Part of a small language model's weights: 4 heads of 64, capped logits.
Each number is 128 + 32 x the weight over the matrix's rms, rounded and kept within 0 to 255. Layers, rows and columns count from 0. Numbers have three digits each.

# v: layer 6 attention value, 256x256, rms 0.106, rows 115-127, columns 0-255
# o: layer 6 attention output (transposed), 256x256, rms 0.105, rows 115-127, columns 0-255
# q: layer 6 attention query, 256x256, rms 0.0798, rows 128-141, columns 0-255
# k: layer 6 attention key, 256x256, rms 0.0796, rows 128-141, columns 0-255
v115:097149100152126119098169105188077158107065185101085114165118104078124133139176133113154122104130081114154129129118199170117103148135135176135114080118143131061161107105107117142138094133097095125137115146099178093135114142055160159158178101151125165115093203096084073089109065154136117174116122169122138160107118174128149157109116179129144118127095135193101124134173153139167163144090182102130074104142124179113089142054091192131059105147181122153163161078224118172120168052146199173168111177078214147114118116149096127169114104208116149121115127129139126131159093132160147112163116107110169139124112148124144156107126128136095190028193128104107115063096153230073155117160094099171188118101153156123104040141104132138129078168165072087076154161147164145116097164186165
o115:134104137126109079122099093132120186091140130117140121170116180094178150129092167181107105068096111169185090181112170087133150146109102053119082125112084097140156140136166076148109091157187164159111146109163132141121076137112133167082095164124130121161165149114122090197106159072110138172165136066173065149123109120098085099165159122132180137145195180124133077131147081083110169147090106128121160067109083118132137154127123110175136109132139164147116068179155080124083137157092105145093098141061156112169138116113065092169104092172167157173189117115099134152153129102151131138172176062167121143128140152163147151097086134200122087105154098108121151140148055129132144184194145151117130155178148135141138160114050118143138080133111127121106084123140142110225091188191099
v116:116085117118192174134138110127121105117135073123044169118121118135149122161099111105157114125107117111118143061083128142082107080115169179155113089113075096113130140146108119166180111078167132128095150088077107128163133168188126134155143119132138164146122106166158091090104132105100083187135144097172076158113114116127135141119091148144117113144104130086085213178118108158139119181163162121211181148075124104148109085117101105144134103082135114122123201152126121074099099109155148131151088108102169150039073114169133079125108103047041163098056119180101161182089123143196132145100148125153221160047123028058130177077137164096096073070132121167205154149086109123155114141159086118131147096098123137143151123155067099137225193068206118160063150173135177136077130146173110
o116:142073140170161099137071115134070156078234095161151159173115126161146114127102110128128097120147160151125177133031101160094184108193087196124145066156194079113143100106113180130149157146119140095076175174146103072072130073079149145094148099089152122144113099108077097182095134113168173122107111135149083134101068110126075155141133104139116076177144153156193173164090162117096070195162100176149134113117140144117108102127167141163190075155079115087129142073153176107180123110101139061108106175071177105123124154158146109143113119082215128178151147092093116190080138150136125078158099146141071143169119166084142095154158114126133127177100108159092134135128067136089165131100172131165109086133143105157118058160109129157118127207108106122166142130110130141100100091133058
v117:113107126102201070121131159119105108098070109056200104141134099141093140113104096167088105155074143104114143144128211199158102218101115124062109111145097185148134143166148162126088166110162074118085106153160124127134132116088134097159115072090174168117127129124084117157081149196126104118097097143197087181192155097149097167097116097099084076152109082143126136119118094106154132123084071091109086075120111117155109114128143121171154103139138209086085126104164176098186125126217176145154083105106140178138123185142153205130135090150071118123146114087157119139101121121127176114136089138091137076124107227070123145187126125119109135143139120076215029133094133053069055094132194098165143144148165154114172165171147117160149125093148036085130157155104085125096170053143142
o117:089110156095137196103116153067160131113148157120098139092120109167137121136063148115069104095097150085175123109128126123107135072109131176113151125098145140218138103132161137110069094153126117141109121078127127084109077141219122097148104127105132113073116162141169155146116124138128211164120113130099128098126135161110138154152061078107163122082070097115152154063079121143104140128146113084172111146169171147096150110178130154121150086125124133179085097181153123159127140189119129126090160137131143099090117098158116164084118090223101125121138140103103177148117142119144116122137083151148146138142104091114107125111185092082190132103089077076052161131162136083126101182067119141100135157125127168144148138167000091112118177125093149163185035071089121172104110145108140
v118:218082104086127135149130129146173078100163125103154106090151145065147107124166131048084128067120135170079143152124093100162152129083130130112096131156098087165107125116136146150091068124113165128106049111083145129136059101120144139118078082167156114103127191112145121068125086117152101094075105151158121132100178114161104114147148123133086117160121126190130121123126131092174140163175143126086087126098147144124099170121118102140141104116109164082071079112090170094088107133097104137121158106220114126172068094142160162146155084145113133116099219099176099082141115101128089121107161118094132147095200073139143143123119108053084164085132164155104237074126107130147163176124208207110040210173131160198088089101139103124142107177149208071138170157174125000136175097098155
o118:126146092070117131143159166210084147135090111126142109157048183114137161090173154164113086144122132144098119097115087155109106114088093140097179134079108122096128165089153136153158115144127107083196096087123130073066120120118235124134197140172139138130138152124137197091191166163133111154165140122120114127049220192152139141094189141122099144133083149144079115098106085129233123107139102186116098148139123125177132136166142161127117096133098037119111138132163079129141075064174129141172118085064147182157155125097128123182128141176174163182141091152158078141161157128101118183123137126118123099102127167114142103108175116110096076061140076127100134082102097126068070081104141162157180125114145102088113104108142170068162108092109064176094083160115098147162126126135126
v119:146128079103150175118137199126132133119161130053175187145185080136112115136077156107140152049142104176167175098103136175096150094177181175109187121141147082124097118090113128197115081156078138106099139198129134125075168098168155094131138164183139178143104115138151121146109161090121126136128132136131126159184162092125148169126131167109079124084027179136160138103097202161124112123135134105076078083166114137050138137157039166132126167105146090147141101178095197164107139162103113062131164084134169150199106098109107142161129124133052117129171127147055167099082078127090137116100168123140149121170156077156138087113175092156114136140084108054128120131165146129151101110188143107105135133108125087145157144142168123067192109155147208128205060114182162103113182061081103
o119:126117142164117086169132185114145109171112138091052103080078186120107104186120179170167110138101132209117124206047173101157086065122107143150099126186068119104165116115033167155142117129133104115077154099118154073084153155139099150152092070087147164135108194122143077123148128136152152127184101102124179151134170129187156115096174165124152161174173125104146134125180122141125132124127132141085152105115155136156122092128096155104098165107176097145064165121142110118144174164143170145148138133135074166174143097081159192125107100130187136121144130095127089184129138154138190117110133185157102104121124131151058171133042128104116095096107123060109118121164053135213176128105070114184145078087129135148076063167120126103110112109164131102077151161078133098132183115085145
v120:092127110102156170136164139114113097072125122100123038089157091162173109058186134159173089078141082170127100182169162118211109113148128146102153097124153141148104122136120118173167204129106120080132182171144084055096156094122131135108188155144169110124139105135195169096181142137149081107117104085135127106190124168169133146143108137150125101088132159169108086167138120155152222153141068176117208076083123103179129132146142069139107108168084077132107096132151052159125075106126174144173124116111188196127103184085081149175119104148152112176145112127150043149097102118070129079134084084090152161120080142104096117181133121118115136093180176113060147113143115127087105192195111066108139144151135154108153152117112070068212071094106062090164129112165059076147142137067115
o120:116146094108071130125100101105096180140100109225082160149127175099180078086140175142160171167148104142186037174135159093139174140118065114156159084112156076144109120126160227115151172148137158198159133098099090141088113159080121118111153170165054112098086209123144110131109209099082119102116105133082142238126179109119170133123114107091126157102100050115134097177187098116104111139165121117147087024150168146112130104131079128127089130116172113131136148138161109167127176155193078167156106195137157177108146115145062161112121122114086103125150163103073164132123074089127113097122140160156144163169151106086051167165164113166151167134130116126156077152124177136144123145063168137125133088163074142092121126107166140152101084082197167181089173153107200066144150125177116
v121:119182155087139099084085153151070125112148073056152146142121145115104108110083150159095119141100111132236052109118178156162132126182108118096069113108093058145144130108087095150128130097095128064115087141085140063085123114202134128129128129154205071115185091155184172135078109168108124081169106132153200120136174143066152118107161138161165110108169177074085164052123061151136195069205186118130150124184142047154111111190154149052108097179189098120145115136156105184153077117101145071137122150166180152149154098141092112072156157085173080140181148112111102128138177185134108064170142158089110077171063096144132148124105149096125092158162159126114157149102146165186128050165133187063087047131063150073126095102163088176130104140092145095109041124125186093088155167088147
o121:110087159091090170084168138125152217153103144119162117136168067183187095139088179100125082160167139108161145083139124121135109055166085109047131161171145081090169110127127094196107133151158139105125146134101146138168118120108129114153092205127148134113139176107125157168141130190168122084146125148125132149181121163188185025080116160077135066113129123112105161169077180182060187126094071146036115059138112163090110118129127148105094182178125106138085141135093151123102082163116110141087211151148094108173142098043095091158131088117085205105102162139095092070153132133166035116101119149099086113162127073130140140206167184183104161186123144063188099134126083123102094160087124123135124110095048059130121125208157156128159130145068161146123171130116114145137119121119098
v122:103165115139126110159113056097132148109134114144116147171096126066066071150083114126171177222131146165116136112150125107139147205180074107146173155186140165187067101080140125129099076099148123129160059185110147130140105161116148121129077177132144149156120150131148096106134153137075160153176086051133006067166103061119088018137093129094117134169121133084105147142095133116165104117066153161085083144097110158137053126094056162119176144131076126163165124086133176146175159142177135152166201161104127063061118124135076118192148128122133092113189147116184179182091107131128142129059143134157109108096083158088163150166103209090110149133117138088158071162097126082153162162053127164105134101099166105075102195070160108161134185097084058119120156145191132179176130105125127
o122:126157073127128162142093045129115115124126080084109121083106155188097149157139065105141137153085101079122124114091145123103150126140150175152052172180160132174085096099126168179089127151155179054097086138147112115110094102137136140203138094129107128167154094112138165105097104107102161141095194132163093107127142137169084163206104095186139098102166080059123180160151144129114102131141143107122108132124128113186132095130123122126080102082142139086083141146114100119098047083037103150142122059181144166068146127091175107129144131194140129116162107091098129125126103149077166139142151079138145141134086103113141143110081083139088138180088126125125112226131117102135161188106162094121196092170165090093172096124136136121174126126105082115205104132154136171105172113101077
v123:131126092078162117182150163108154140130131098089189115158143119144087202129158151131176079143125151180119056114166117092146190130175229097153148112117141132057118092118127114105161167173164084158131150128195100118126081122160071139084176072166079080138158182087133169126079128126171148113150150092129143156172132141080107071043153173111128130169071152156114079178099104109180172174131147181161084187133117173099146129058132106197061110072127096109127141123189112107112124143088149117127130121175095173116112179121165113138122139171089135102170098153115094120097179103195100098193131122164157109107138147145118076097172109067145140128149132033129094111079142124153162112082124096122101112076173101066135112154099083144102130095113103093106115141150112120166114165119081
o123:169164154113156141095162144117123200180175078147135132109138146104091108094123150084127124129139162124163069134138176135121097131072136141153191183120150159153087188097125127128199138150120089094175036114113087153184179164069075118085107149126124139151101136179106080110130121101133189083143083111118189115142123143081101093117107189174176102149120163158144088151119154027136203096121103115102189146088133092124182142153131202084129108122156166134131120086105070095121112071116083103125127122156122111151174127122132099124117129095095145133066073150072114155093133047101106140192176158112090113164114122089137138153181111146154102097096111137134118158134165122117126126132113127086160170178097193146145079146134134130126043170130187129146103096137135114082164186105088
v124:079121143077143157157129076084170160128099136132118050119073155129122123136163182109166124118154110122123100115135104201083183131155131053151167112159050182108090097154106103085134100112161047165129156140108122109134094142123112087104128126076101118149166072093147179235067180058054150131125161112077158163084120065106208060125135113118134123083159163117083117168170083121148097146154132193059126121107137186125147039081128145095116164157065110141142113145157100119142151163114182154162135165116127180180140201122066116097066106161137215165090122133103160163164144177127123097069134105096149123113162065116150102127110133120128084202153159127140118130102060165108083139075083063127146142133026161110100109099162132204104096148138187039113118185192089180143146083162137
o124:149133133178165192140114067140033117102155106140118164176110171142142129172111139103055119164148127083145048158075159159122136189147191150086133073166128082156095077122098144124027124222164108200067095176135158129157181124126088175129157141144195096125152115150132099099141114185119121157092078143107147163132112078145120150127128166106167094108091186129149176209186155062091117080133168112129143152076053144141153204088138137140075149167110184161154168062079092113128147118133098168114119123164150125158099190115145112161104069108118118145038131142068119089085066129136129169184135155159101081145065170153073132127156087087079169105119154123140157130142164159137135106122086094135122121120161203104124102136142105144160112085138165079110124119098127063153190128109134
v125:065197140087153126106096114128120061146188095130134041110166083079148176113126074080115132121162124188092141093146116053179138100160188161149131130089127143128167159126103175130082103121115093116083125140113077138171116125163104140175107175184167103155152142155128143164169136109109124133126133057106092123112126228097141080118200141140169153114109115105170098060072164082061104147112149151149087151164095128117160103130097125140147086059114134144165126183175149099136134136158069134090118119092119084103138136094133103132120161140121150119119130105125127138124124135119148202084149179047108096121149137103172180116080090234147115101165155117100053116145107193173152170120156116110110212135146100159124180185107152211147145087105071097078171149169075115122137185139142
o125:176155158100119130186148090154080099149104162092157165137177137056121061179137157116136138137096112092133175133141100116106104105130094160171105143181085128143173227059088161108121099148120127123132091088183120173180167153120124117160128099086093110100111106106028118069100160180068133139099130130181127113195068129182089108152145118094103098137103115100119169201128123104155135129148108056129127062116113135153125083120152076164162132158167146125118125113154168122139104149161118089141065108116150151113173118121115123127115158114091101160141166136156155140137159090124122137167124106184146177106189172067139133202145221117106134127106120138128137131148069160054151157097122112158162171160090113088112211124091088149132063146190099116111130122081156150123109110143156
v126:137073144128155161111173148195082098070135073153080102157130136189156153127218180112106099094134123100199089099127127121092181109169156141115117153138090140082240115120142175207180136062163072147217171063161112134133186162096174101139220090100135144137140082095144127142120138126115140028165140118130177100105188106187151180079060111125129039181113104102132130207123108099106163111106072131135138126104150099119183152151193180094154124126100076076093135156144178159132176107082158115121197099137104191150127206127120097071094092116144219077079191100117151102111106114146164068166132148097081125105063163117134149122184089135078199141159078110057142117092021135115103068119184099086145159175113153128084085148086073092113131139174109112169086120073136180113138092174108
o126:074086162159132112099082154137119135136111111143196107182103144161115129110122171116130082155166198130160136083142080205112156147155131142087146123160147064071141118085118077116144130129155129157149025105110158152121082096129174103148109204071113084130132111204124146185148184083121122097060077094162200159173140111115149030102094099165179124104110157156185137121193082079175133056183059136168130103160147136086152133126092187138085085148122151204187144153119137174104104135180184150127174145092117157118150117081132146135171130136138101198160179127058199139118143112154087169141174161128158145033060130174091101078193118118170068164150212194122130104172100146209117190057046136096106104136154190071116091139135137169128149114208147097073072078098087162133072111117113
v127:097132112107125145134106105143179100115096114074127172093145137093110147147125116073191103151072073071139144177133097189174182154105082133172155201104154016174113162098165121051028068130129117106155154170083069125143161213131187093181179113150157064067062129114107106109166124161132160146091166124088170134135076102149074077060121118105077147133151171137163103131097100131107129101103109119157136116163133142135131150085069093132087126210116108127127122096139141149142092171116101211184066043154152106102192057132119103077157071102178059168171146135138153133084084105059141136102171178192094103144142138139080086054165079147137151117167184177082085137094155153138130104046077084110095172141180128117078187082211105120076118181086129173186122142171113076043115179055164
o127:097205090139184094119075118127158127176109132071193107091121122137125109143146098201090129131121123083194064146121123066161093069175144109160079117133139196089139088113114143192112139145184157126199167105155073120083099155105134104106194134038156144107146092036163153083130161120146123086160074158110145142100120159090185124115090093191206121118085196130031067127124089102168158150090152150153155098070197091190112099103169132160129129171074122104087163112175123140105068135118224149146114087065105110098091143132145125136118130085113120137176141095089084094102088091087119118096078117112168076176143140166100105132169147150116143146165057127120116162146156092113137140134093105107092131114150099130149140141141134113125153201082147120128220107101045135096188117101197
q128:111143105163156187115116152125126167184123134099177165221114132153119093133147140102088206189173140078098126187162130135096087048069150114131108114166129126181129143092068186066176138187080134106157116094068159046054113190140142099118150163101153104090083150154072106120115087147102089149109080083089153094170110135032090082096136138184141186175089083183159142111152152105058077206118119151207143109173179056090117111169056206156119152119160137083172077090197167110114149180134130087085141136140160141125116122148116123195081125146082094135147114057141139176155149122163160122146197116130125126150194073126069109157171035069156124048163127082108125161119161142122087076128179058130124106129172152128115074073090100149073161128115217159221061151040111107111093163059130
k128:136139132151120111140141151186124130138112108147136081112148111148113106053131094167112136169086178123074139151140164140152182151162203149083113134073194132143112103136100133129118139125075185102124146160109123139099127155108142129118103106107126082127095092161122133145106121132142129095128160122119163061141058125149063119111136192127121097136163187121121156117130121156094137095151163170103093108071168091127164126124125085135147100148172107164113118150171131135113063164098133155182119138139070110122107102137140125143191157120127153120142124110126124099115167113137181150163100133082159161085135127181087122136143152129181090141141153120123041080103127128151128131104125141173132118089122103175080148110095143151135093119122130105178127117115107148102106135101127
q129:109164141145149143147131149149100124172164112157146129147157118098181124129108135120068105091148118051163108099125105141074176084159075216147166140109112083151024098130117113113034192142120170118117114068085144108153113126136128069124092137124171121102059119098132115150156111129143080133139166122112174111170099102070108169103130068120099109143210150139131113154123126102118153125208109120157119191079085125072151089125127119115147138182128170100131176173175142140122133138130154121136129065114106162175047096185148141108161077109145135097112150097136164153135193133141103110117146092124096149130152128135091129138149077171088092131119079172125158100171143120179174152102151054123156114117131095093138142125117065082159118076066158114101085126132151124121160127056134
k129:152118109080120130098104099094096189116120126117159110125128162109137143140089120091190128099088146114108110066103061132125126101123136130149145147122109065104169121157177170158182094136158060151141149118108162097169126117106084139083160144113134107185108137189097087190082117090170165109103114125166142154179160134188171103122149060113143159126169114120113154190144113059108135118172163107076084111171121109150162159131197170101148163080093091119078133113132141060132121069147107122073113106149139117089109096116104109050146138107130091131227098191131139096105153160101101155060137118176118177133185190085124150047107094150120165126139130178026167158099184129107125162192106073104062179132109084176180123089120097147072161170089145123112101123111141119073137150126177
q130:096089124155138112129151162131158150116127123107107136087110123131170143115089109128108134118146106169117107113094131120166096122103136140118088118088119158163116119122121082122067186144124093123074131117133080133170126043119094145166123082063141098185184098126132090128157197157190124161110079110206101159142170104205105231093126178083152150087184136128106135093065061114140105089135116129076159122082135109159075072095115041108134054141159105138092130168132111172110164079104124072148094146126083182151118130152183119117146134136166085121112124147083058114105150124106158154116129153107182147146106136123122104087118113170102136132181141104094195096106062134146174101170067141143175120073110073160129109152094155169141118139138050115098121115158159130098115198142153
k130:090105145054106103057120159160088007104154098134110168136134130184138187147129131143096152099182126123154115141116100109154158117158117116195154129085118186155099156131204104088141140171126106149100131099114137101130125113154129110115130143139168166116176151137145117118111115135120095098130122111055168187111091157105161162139111101098123132141093134145168113106169101137096181148105185149130166153115077191130143135174117198074163104181137139170146120170081152140091162165082080165099106097112135106119120153152137097054112092189140177130080153158140097172118156207162094080110118075103139117115149113166122185097164165159111130155098103097129137103138091127071119119159152138176108149138092141074197146080163163164112151137132121172095137117128108123154131104166162
q131:055172134115006118116137157121123108170142102139147114111084154122156111181085138091159151155102098140102078116153116149108105139140120130159174141107112095125117125149158138110127109155103132105113115114173076119170100086145167168165159139113162142127107157108084143139134114119162168115087211095005114148078101120217175114126169162115158167111077114167092154060134118075166112124132190068094133159110068162138136076121106143106128118099137139155128064138117124193081110156091148149121111148141159086128179075152119113130135121121112141068072113139103156139121116079094180140140104159140069115108076041165116084091118038095141098170100176101128124175146138178123115100074204124150127128119095105116153174082096104092094137188155145197172089063125103104100102114172161
k131:144136110097124105178087064176180120155104148175073157132095190104082110179135155151160119120108140174100112117109139145080100000109134125115085143156168150170191139158125076098062147129167125153108143158153071181082134094150166165137136144087080110081178117211180167188088121123058103065128105106129185154181201146048176133082092187151083157092138127134130092129152098167121114152133145081170093079195119069110215115126109082173105131132164143139105139123074150114083133100120117148137145153154129152142103183118124098054084143164122111132146086146176145176168116122128132099112104154124072172095176078063102196171171195096067140087137088141086110143100129065180097161124090121096134094096163083095138097098157123149122157134113086046096164096181129152128147156149078
q132:155161110063073166049132202137072156127202132084062188142117106083143104209144189094130141198103175117110068104160131109186122163110092172031087134133115085135062124090206170167095138117133063164104158063058151145140105152074135112187146165174131188189176132134121120120149088148053113147154176162143150111167147092171128092092182188114153160073106091150178098132097239129163192125133148211134145120160162161107185175070104155164121106158070169220175089096142140172120184160083122132169069104089084138174166095150115188140121148139093130102063113101120132137062167126172144132107140140114055143160163112030091163161066131079125104188135089241103150106096147099197095113120188069067085206155063147195098112134186109050186050147094135138075133166111188129157139166088126
k132:138136175179169079117103115126184091076090090067154094049175125164094133080145071149100084109144136147154092106095082122148129077181170166175131153181126119111115092107084102139124164172118168116128102135083137053072174134188148120159135167126157123128096091071085150154082106133104215080144085172180146088122118110057064170157121132177151117143175196107228155137179142105121000114072149149125079139115107123114108076122075142124113133101149107143123131099137175094091141085188109085124138112134132081179075136163149107121135163131121158135200168119112126105124144101121073145162097063146149127128168198195091044056089128199139144150096170054118141131083105137141193124133080083208152145103212193149081131075181171189108165167160135115150063127124139079214126141252164
q133:111093182093125139135113123118126128086183164182122127093114160132161148095121172114110107154145104085126128116130101119110074098115059145096120136156102106106133109035137185107175132126180139128119162142173105142130130105137105111149117106138104168122080098122137100103086133113117122120054082126161064099143093104130129160135128090109045102155104116112172116125171055169112121117081116120128168113109114124141153131113125169115135113168168112081207077206111162091142049110073101147080143098083144091152103102113066109131091138068165134089162149129142172145083122133147051149141120159161095118173111106187127133181103082143113150129116145114137164102166142143137093088140129101099155160120110146111085150201122146151142095154164135102136164157129113104097076086175182
k133:170185119176139183155089120097151116116154122121128161119157150181155127152195161152150142163108188131175144162126094166077146135098142120102111132137121131119094154178111092107121088141095146140098094091132117135100212154122148112166151106120168122119106112127146170179076097105148149147172184082050122157116085114177128093111106142125137180121127113042166147144142176144117136178150060184131143105172119101156155145160173092142141184139135183110081170117102086141171106151170130123176095174109149058092151105089153175163164189129100115141127100110109119162097192108153139134096185028097178126130141101071114093133104129167101119119136177136133087127096110181139111128172144145143152112104118104164090166094158089179098132097129166154161197077062080154097109098136099
q134:053198078152125151129111141151107146083113135130140144126154102110057085109102128185143193111103157121132130119137101183100149144079129118127152134156088101157141155109116087093092098102094154078168109207201114128107132095089141113110136100168140124147122119120158108086094080075159148124099125157114058084109140129089117176118107039116045110140134189077177101164156145211132145187123163101121135120071154133152181118136127116094121115141140091183128161165107186134109168141144116148152142130093135160120171126152128134156131087105138087124133131105151090107111067160103167137062113187153100145161123074134135145090154135161180123086199121113142124153113186215181121112133110141121119155126111148153144133093127127061139113109107102153173120146104079082069128183149125
k134:236106100148161131046162096171126130088109119134110161130126091106118206093142106120109171084183181138081088155106175110121118175119032138095114133125142188106121139125146199140088099147128133135107143130099137130109089152170116130110072138126146061155137106104096149128121143197118153143148071120129169129166119076138110113153145205114127115084101112147135167049044099079114090112089033095112071093113075079108128122139131126136112118100170134133137080159126127191136112137108144091129160092108166158107144103144090099087154145119155178055081154114130131088154101103093089131128188213075122054119041051076075218102140126140094165078106145138136117111106127101119112113167171156159122100205170107129074078127115134100131129159135146047140172082125145134149115189107192
q135:140135190157134134074141114102096165094144094132088184042180159159131061115180084097109128148133143155139108178154128141140165134112155129148189150184086125154141099128149141123137170129147140121094189119130142178149164142116058114119110100095196122115110159101122099094111161167178158138134128175122000075125091118165081134223091149168060166111063092074136145055162175088117173123088121110098154148114120137123142127019151224112086181128133079163105124167184105142110163095136150140098123172120050178156118078074117172095082103122246135055104176158079110144159181090097108083114213171182100094124167100114130120117152101158105116157153209231104135058145125158187121123075162156102089157122118139152100084057142142164085106149144134135127125093153095131065121199148077
k135:098165108115199123176133104114042163045185090118191126153146149148087150102120147133119099086113085051154159136082183149168144155155124085126130071103104098101116165168145115122073081120150131158156044122050128130135187145082133114126106110083119190097145138141098182159128152192094131076126182116041207100154067144191157111079043135098168102138136154142199100128116117153130150082090132172209115124201154155130145102153164166195153170128080133201168089150148142172103107150090106194114125084175156077178128190140099051145124179097068143097072170134164109141107159177147107171113092190097143085152163098143062135158122056164156174129181158121201152183099128099118165086137053107183137157120158164049163151054080035075175107150152101118117098131069128147125159182156089
q136:083106035082143125128133104182115027087102208114132129156131065090132181137117099131134106095157111202120088146082175137135133106123074120096122165176130090118115106082141130113158092077178127132143148116154151132193087136094152116102159098151178133183087121103175108129086106165092112146132095114061046124130106112034121070157120127149137085097098156147149087134104126088194148128191092129102148135093117127129095117112184171139114139114132138128128163159096168133121121171109097192159171098133119184156131098148140084145114143137177141133091147141044129073132088106105042159119217130133078135123100118184131130096119071135072113074116179079103104108073152127167147165164134094143107141110169155083118062142164087107111125180111140120108105102116080118104143148108069
k136:108184125147122101081109142146155176166170101142070071100199205144091087094163147144149106136166199087196108138158096116095091144130156121141094105197162167135110115112108165109142149160087104120130113155139136129125103163121103119146100121070126154129151140161090162141187168180149195105127186146155148083048149125113128134147152125093109188092178073063100151183111173125108128087014145161161090182126110158154177139154094162096146143120023099157087132138123101122090103170173138085105119150134098124144065094148095052146143086126146177138096118118204175145118113127139130126097037175154147082162141114024093096105177154119154094163142121140111098148122219177166221124167134160095075106144101128148123109186052148093184085130128118098134169170081106133083141077115152
q137:171186119143130137095123130125146124118202152138148126169180129163064191161160139070135129131148079175051098194182097098130124182136119106131071078120101101178069109161073100143077141172180105157122091125096160107131082143119134185148051119113112099138146098119064141034132074124123139059088216126127210102159128175124175160122122143147142101036077166101124153115099158147117152115095051072207158152102136072177190125164157086103161180102110144098133140120174141111241095054092139098168105144101122171108145101108197113167110079143137093089096161135149096190099130143086118167171150142097117088166127164112095100177174117117119129079144115101160081098109118152085137148154152093139125134179120128138149062155137158118170143182145111191235156086075172101149125107144079
k137:185108184133097155109127146082117196121129103155095104127117109152171105147076093132131149116125179132168128148029134115080098111136115153116099097118161118144100172167155146178122150099145138098128147097181140125149093169150102202126087206135082101113161128145189084125149210129113106237140085082127069116121039133144182124133176120146151163099131190132189198104144163172255077156162099129138137140185180123138131153151152149089172080092089101086161134122078086146044146049159150133103133098165151133085163142198117039164156107110108111169207099088117132145160121116121176117138142229159114160176164153100137088130116096122167089130074110126176122099165102179148129069074092096171151079113090077049082128076049089178121084063132102119130119175109092155131104144151143
q138:115087127117153147127180156148121116146096087111159056182134077129172188148200111218125079153114082108071131121168086195073095094179148118148150066169147124155131107140084118122112100082158145118128126161089156129098086086147106123120087114082147120130054133141139109145163079114126186178119138156084151056123124129127070108109051075143128102070202181165134128111169140074106150174107172118145076099114141151122147088124127164172140156115140143097174051136008109104206120135142143079120189084089132098121046104110155131183103154105094143143119096156113065154153092113158042151081033116121147170146138099145128130153114114122142158143165174145137117137117117084208138135178178125082075101055112136139129133073134174136088114089086141115155152105105149102117110135111117
k138:102042138034149119164148149105148067053155163079135155067105187088086091150113084116101173120100169148128145213117087100099109187072102110092117121124098104144147101104118111106103149116065092111210168108160160103216142148085088141123155050053077170110158135178094150149127071086139099095153170115152120139149090060146140111108171111110125112141082120126073171104123104121143199123128130145108153098190133112181118142132092092089134080109119086168102169147136152170093113092079096160126067137137123217165151118169170121124138138175162129101019064146164155086054158103080157147150134164123159115106141129137187126159133177105104136159056125105182156172181218111147095100080044155161136128169102086157155122074076079138107133104152165125135099180115131096118140164145079
q139:100118207111175134142153116130140105122107070136138122121119114134212145219124110054087099118108177109124140139149141123140134139089144099086097094121074104139174090110127128136122037086130107120110110145139112147227149116118168113172153081104133083148060151086121051096149145119150086149098113085204106083142214120071100096129119184137128096128101090134122127151095077067122148105123096149157150174114133116135130105222105163146106151087160163169133186054058129108170117153151186139177182141148154098147050109101094200171104185170108146132103070117080119105184086090164162122119157101134069148154135145083131114161157084159165145116158185180152129131094115181116099145163122103038080132097187119099128109116125068098078129149138100098094084104119164121084134072075158
k139:099138228138146099084148137208145106171186120127149104141141190136084115105152167146119147073147174130187134182152245128172153108094140087173114177111168150134123121093110168116183137139112132125131146121094179115095202164105061085107106096060148148136189102090149150131133130175143171134122193100053173130120161193163109169171153094146151101114128112129058131097159164157060107141085168120137156104101093124161130145137147175097118133137119162152254054141134137220104136088114104116067118143121063149132147127169103120153083152105132175088199151089177189079140167110084156108141131146175153085138144146173135158127133119121106144159169123121114146128127180157166146144109099125115164165146076126085104154127083160185167123131065122097097106064184106123185132146077152
q140:170086158158108113154162070163122175100118102117108140170126147180090065149091081123183113146121088138179130109147156151118166120060106082113148066207122076182082117098137111149109161157154138092112102094155111106117076088173140132171086105106098022111169101137126109147106073069106092157114118163072095110095095144111123110057121152121167127167155084112125082075221158078153158106094118042147164142158154105166108133161101112122170167129107128152065135136134135107214121148132136144140109146125119100173140125173073130114030150073108101130188131085163157154196166071042198115137141111109076132077166137123127140021156160141166148126093113167147148131093115188157170142185159069103172134151136096137170094168129079144165135111141114147092127102126066168063130122127092
k140:129172081166155109122107163053062124176163174127188077200051159111161141117170160182185145106060136174083155161164167126109122170119146121089083176130189118156183127166121181133126121125135143181143165171153172105124156158200139189101153160165149217133121096092135139061106153143104161154113150127184085115152165137133129143149079121158130120160121119170240097118167141124138112164168098094132107111118153110141127154163119187115101103173159165128135131086162142098115088169035147133186094065121200113113141121190071046123172157136070143107062156139152085146104142156108164156138059191171185066170145106054163128192127104166154090097155060101154131103112132076085199094136080096127088130123039194148108082068149125145106109160087204105111123129139105131146067087121166
q141:154108150123132194127139153104090140153141094136115212206099199142087067153093045143113142140105125086021166229174132080171158166146186162133108116091169152152154129145124092123151162161082068100106133147139138096102137061110069156095124154111111130151155107139148219182074177137078079135143136173136120142134123084148119151160153180105170102159142154166104080163104099190096126134117180125092110122065100062112133163209137128077152177104089091127130086195215142090158124094169110119154054040101126148060140129146122112099147124125211172135137200165135061148170059108089155102160154054096137141047175089118094159167098167060096145137073137145094066091157123141205193127120039113131102144139101100078128098084087115132163148105168151135151156151169135155093140197124146
k141:115155156148125115174104153181155160080159138160116131110097100146142131150106134104086156134120112164167186132116136068134153128108096167158112141094148046077118152171072127115122161171124133178083123110096166175136071175158157130153157135121108113079143162103159138082071118185093145104186122129121153166114127166142090110122157052098136136171110122186152126138115149132158114080137149135108177121171115144141081132091144152174102161109170095155126151091124140084161126126109137148153140144155146071105180085096152171097159143136124071100125099182162120140109141163139067184118074119120123105164108121060138116117074120129139142133110175082132110154166184145062116106117095083116108056065158125152136180106104111206139147145114129083084052088202129129113100084121119